Part of a small language model's weights.
Architecture: LayerNorm before each block, rotary positions, no biases in attention or MLP, attention and MLP in parallel.
Training: a variant of SOAP for these matrices, 722M tokens, 5508 steps.
Each number is 500 + 25 x the weight over the matrix's rms, rounded and kept within 0 to 999. Layers, rows and columns count from 0. Numbers have three digits each.

# o: layer 2 attention output (transposed), 640x640, rms 0.0866, rows 4-6,68-70,132-134,196-198,260-262,324-326,387-389,451-453,515-517,579-581, columns 160-239
# v: layer 2 attention value, 64x640, rms 0.0508, rows 4-6, columns 160-239
o387:547569515477507558508459519469457501450541445510463523501472535506513458518498528533486518573512512540545552478537508528574492413493511472475555487490493496458485470501484514504500534510516473509492477501517522511528481523545513558438470522
o451:505509483481482522518506488540526499493473488507493475498472481530502523503501501440493455453466425500489464504516536484447487544541484499503452517530472492515508506541495511509487469505501515507512489477498493510488518448484501491515480497
o515:489445496493482509496478458514488528504545509488551537504488537507520514530508487454519522503523557484520466516484441488529489501477478463509506501529507500547528497488502481546523491476525444464518521530545474531491447510502502542474465473
o579:533474505468513474491511517455490477520507511464504492493479486482503503476529549531480515486511532493513542512514536495513494548486557506546512482482514501498478530487497497449518465485500522477462500510522473477513470538496520485476529474
v4:501499491503518493484503534501467469524530507480499502490555491479501476516506490511490508505464515549490547515517512508506443528498493527516516517490486512559483518478497521487509503478449480553500460531508516484506458556455450492537492486
o4:483456460500468508530507420519505493522498543479509523481517515486508513497486501530514522505517479502496537503543517476532487475512494489523493505499474521558519514509468516469478477514535520526487468450523498570485480481492479533452477492
o68:514470480508472520547482499501471486520468482518520497562472487520498459496481494513463514509524490441483474517536540534504518517504532503497503479527485541543482506511537519512490516490527483502494501500472501490515484519485489520478495512
o132:528486474495469439508485511474482509488526529513482530500527460465490512513491478525476521524516472521479506523459489500498526547526484505507499481524512531516488499504534466507504487498460524486503531535475511522507524551521502527491538455
o196:509537461493586500513535507515496506517505474489531464448485492488510503557491465465485484533485466565493572471471502503470530505477488532501499475464500474510529473504483475518504452475502480492527499507489485480544532462528503432505503546
o260:443464527541484544465477502522457479518501497495467536496508516487475518495505535487517459455496511549500488493519487511515531462511468487496497503502512472434492501473506505498489462501504475525479499490533518524510450502553475507503526502
o324:514473484461512477522458530536468528441535524511544489532506536518494524473541467498482497531507496481495484467486471515473474519508469507504525535463505497473488463506508462493506534497476558487520448523468521517518553484447525446517527477
o388:544515516551484480524497500495510491486557460586490473501491454545506474551483480479544499457518493457519484556424508511485481503494496510467473485480531516466472474501467524473466504522478470447486576491506499478504525454564498501488442525
o452:529517527474495505495503477527516458463493507474519493502520492481517522471537482538538491502500522528514437487488469458518466461532550486500500511539487477523485556528480469504490452526499544481529469515561479521449469464439568513501512413
o516:465444501487491527456523468501553531514488514428496519476487499496474492486543545489494546496483523499491523537581497456538515514487484514491540482513517488535491505497508516495536547462452501533499483477503520467478493539516495547510494566
o580:535524473492513477505513517449497468478520519541498508518534506500533484481521532511495486511471493490505465497531495496467502502503496500530504549479521493460523498508517525511509523476521522443478504475475492461463519475490511495502510534
v5:513496525540505525488496514490486504523482507494529494517500497525513534545534502512492513487530518487503516489507478521510492521529471508455491451516525511524477517479496493512478500529529531469516459514518529498486484549486472496498478498
o5:556521524507494488529469414513465524514506489461500490462465510498521504500520551502481506487484538535479508467508539552467522474531532492507480544480523516527549468461496536471472475506468485428485561474514446491506483481467526494529469507
o69:431523522486505486513516502473503486514529472480452513463496508493480505531498499504504525513512517506495558545517517514533510495523496528495481468514472511486491478511490507488475486516499445518481517510495480527466516506518475506527479474
o133:531469475495493519473514493481520486569467498485508518483470463511524514509486496564521525478497504484511516497525441471468502494470503539507510430446478526514479485474488532474478491529501469502455533525521508503480470489496481493498514527
o197:485472453489516523467483492518521529489477470492508487505509494478505505499506501442495544531489476518494485509497462486464470519509494512483458534488499443503505506562493509555466503496509461481499487480508531530519550465551504483481505515
o261:497493475490512530501482509564556498491496529489481506461505458494508512501505501456500482466547460500471493517510445553505469472505438460439517520495510495473482480473521528475512518477525489531544447496474535539476474509484503507476490514
o325:476503498520479500436476452540509464502492501500505508477518513518537468500468507533475527491543497515496524461492486457549441514506504551519466461506474476475500525489502496514545488527520488456535533493513508463549531487515495506476474508
o389:498518487444499433520536529498488495500519531516408520534450482528464503502518490552487475499479479497523441552479557487489499535486531492510529497531509478539504532504479475474555501489475526512485480535510462483540464480498526493512585469
o453:488475479517530531503468530511527454519532530543498482504529487490470536527540511500570524499516466481467484475502488477504545470522494490506538505508521509499497509523505467487474539496505476513557470517496553490463539507493452463507550482
o517:510517471465515512490527514496470504483473499506492493524511517488507493460431478471518488505443508494532499472505530510533511481524522476520510531535487511496487508440544518532530476534484504542507549490464496479500492483487446524495493451
o581:469483530502503483516519496484448537490482471501507497491479497513508491524515507486514516503474511543526497518492507447495503502466499506523502465493506481480496523525509513496468529489509502490472494527479451516514517484500536506519501464
v6:495498519472494496497526483491505514475491520514503471537538503499516499464474507491493495495515486488506446497453524484501541509541527482479468519485501513459521522473497489465486474505470478507455491521487554480465517474488461525472496504
o6:537489515582491515526501529503479501521515487496537503484521524501521460491483499532459534476449491466509495483495514478485530509491463518518551511471493535503502548517495524518502517491502500511491521460510504468507483529513513568515478517
o70:490518472471498504471530492486509495520501518459555499514480455491501456484526491458490486455515499513526506515481527514485500478482513533461522503491534488515510530529485505490481460480505526486539456533496520521477524464501506510508525502
o134:523526533461539511496503472486503477564512478484432506481489510494451464537512502537539554524499492511518515522527470548507525482517558487504497525464490477510484494465468473471478522492479533535494504506503479470530450455500446517513545544
o198:510515509485474479539535489501517580483517486516462490500526512480497510449512518521496447532489551499511491546488489487496529494488473500557461455517513520503479495485512522492466527535522532474444498513497500537489495504536483478471505471
o262:506491545501535512522469481513490478486495492488499501516499483519501503500505517488516514501507542531485543511513517491502501465494524451512512511504497510466550501492519439508482471506543512474511520535541471485542524496525498484494540483
o326:506442520516521513467505476533497490490537521506478518504479476524484497505519515533543529510513451492468495463485507487496425577497508530511486553472513496530528471486505519493472481521457531511520515531525499501484490481492511488507508506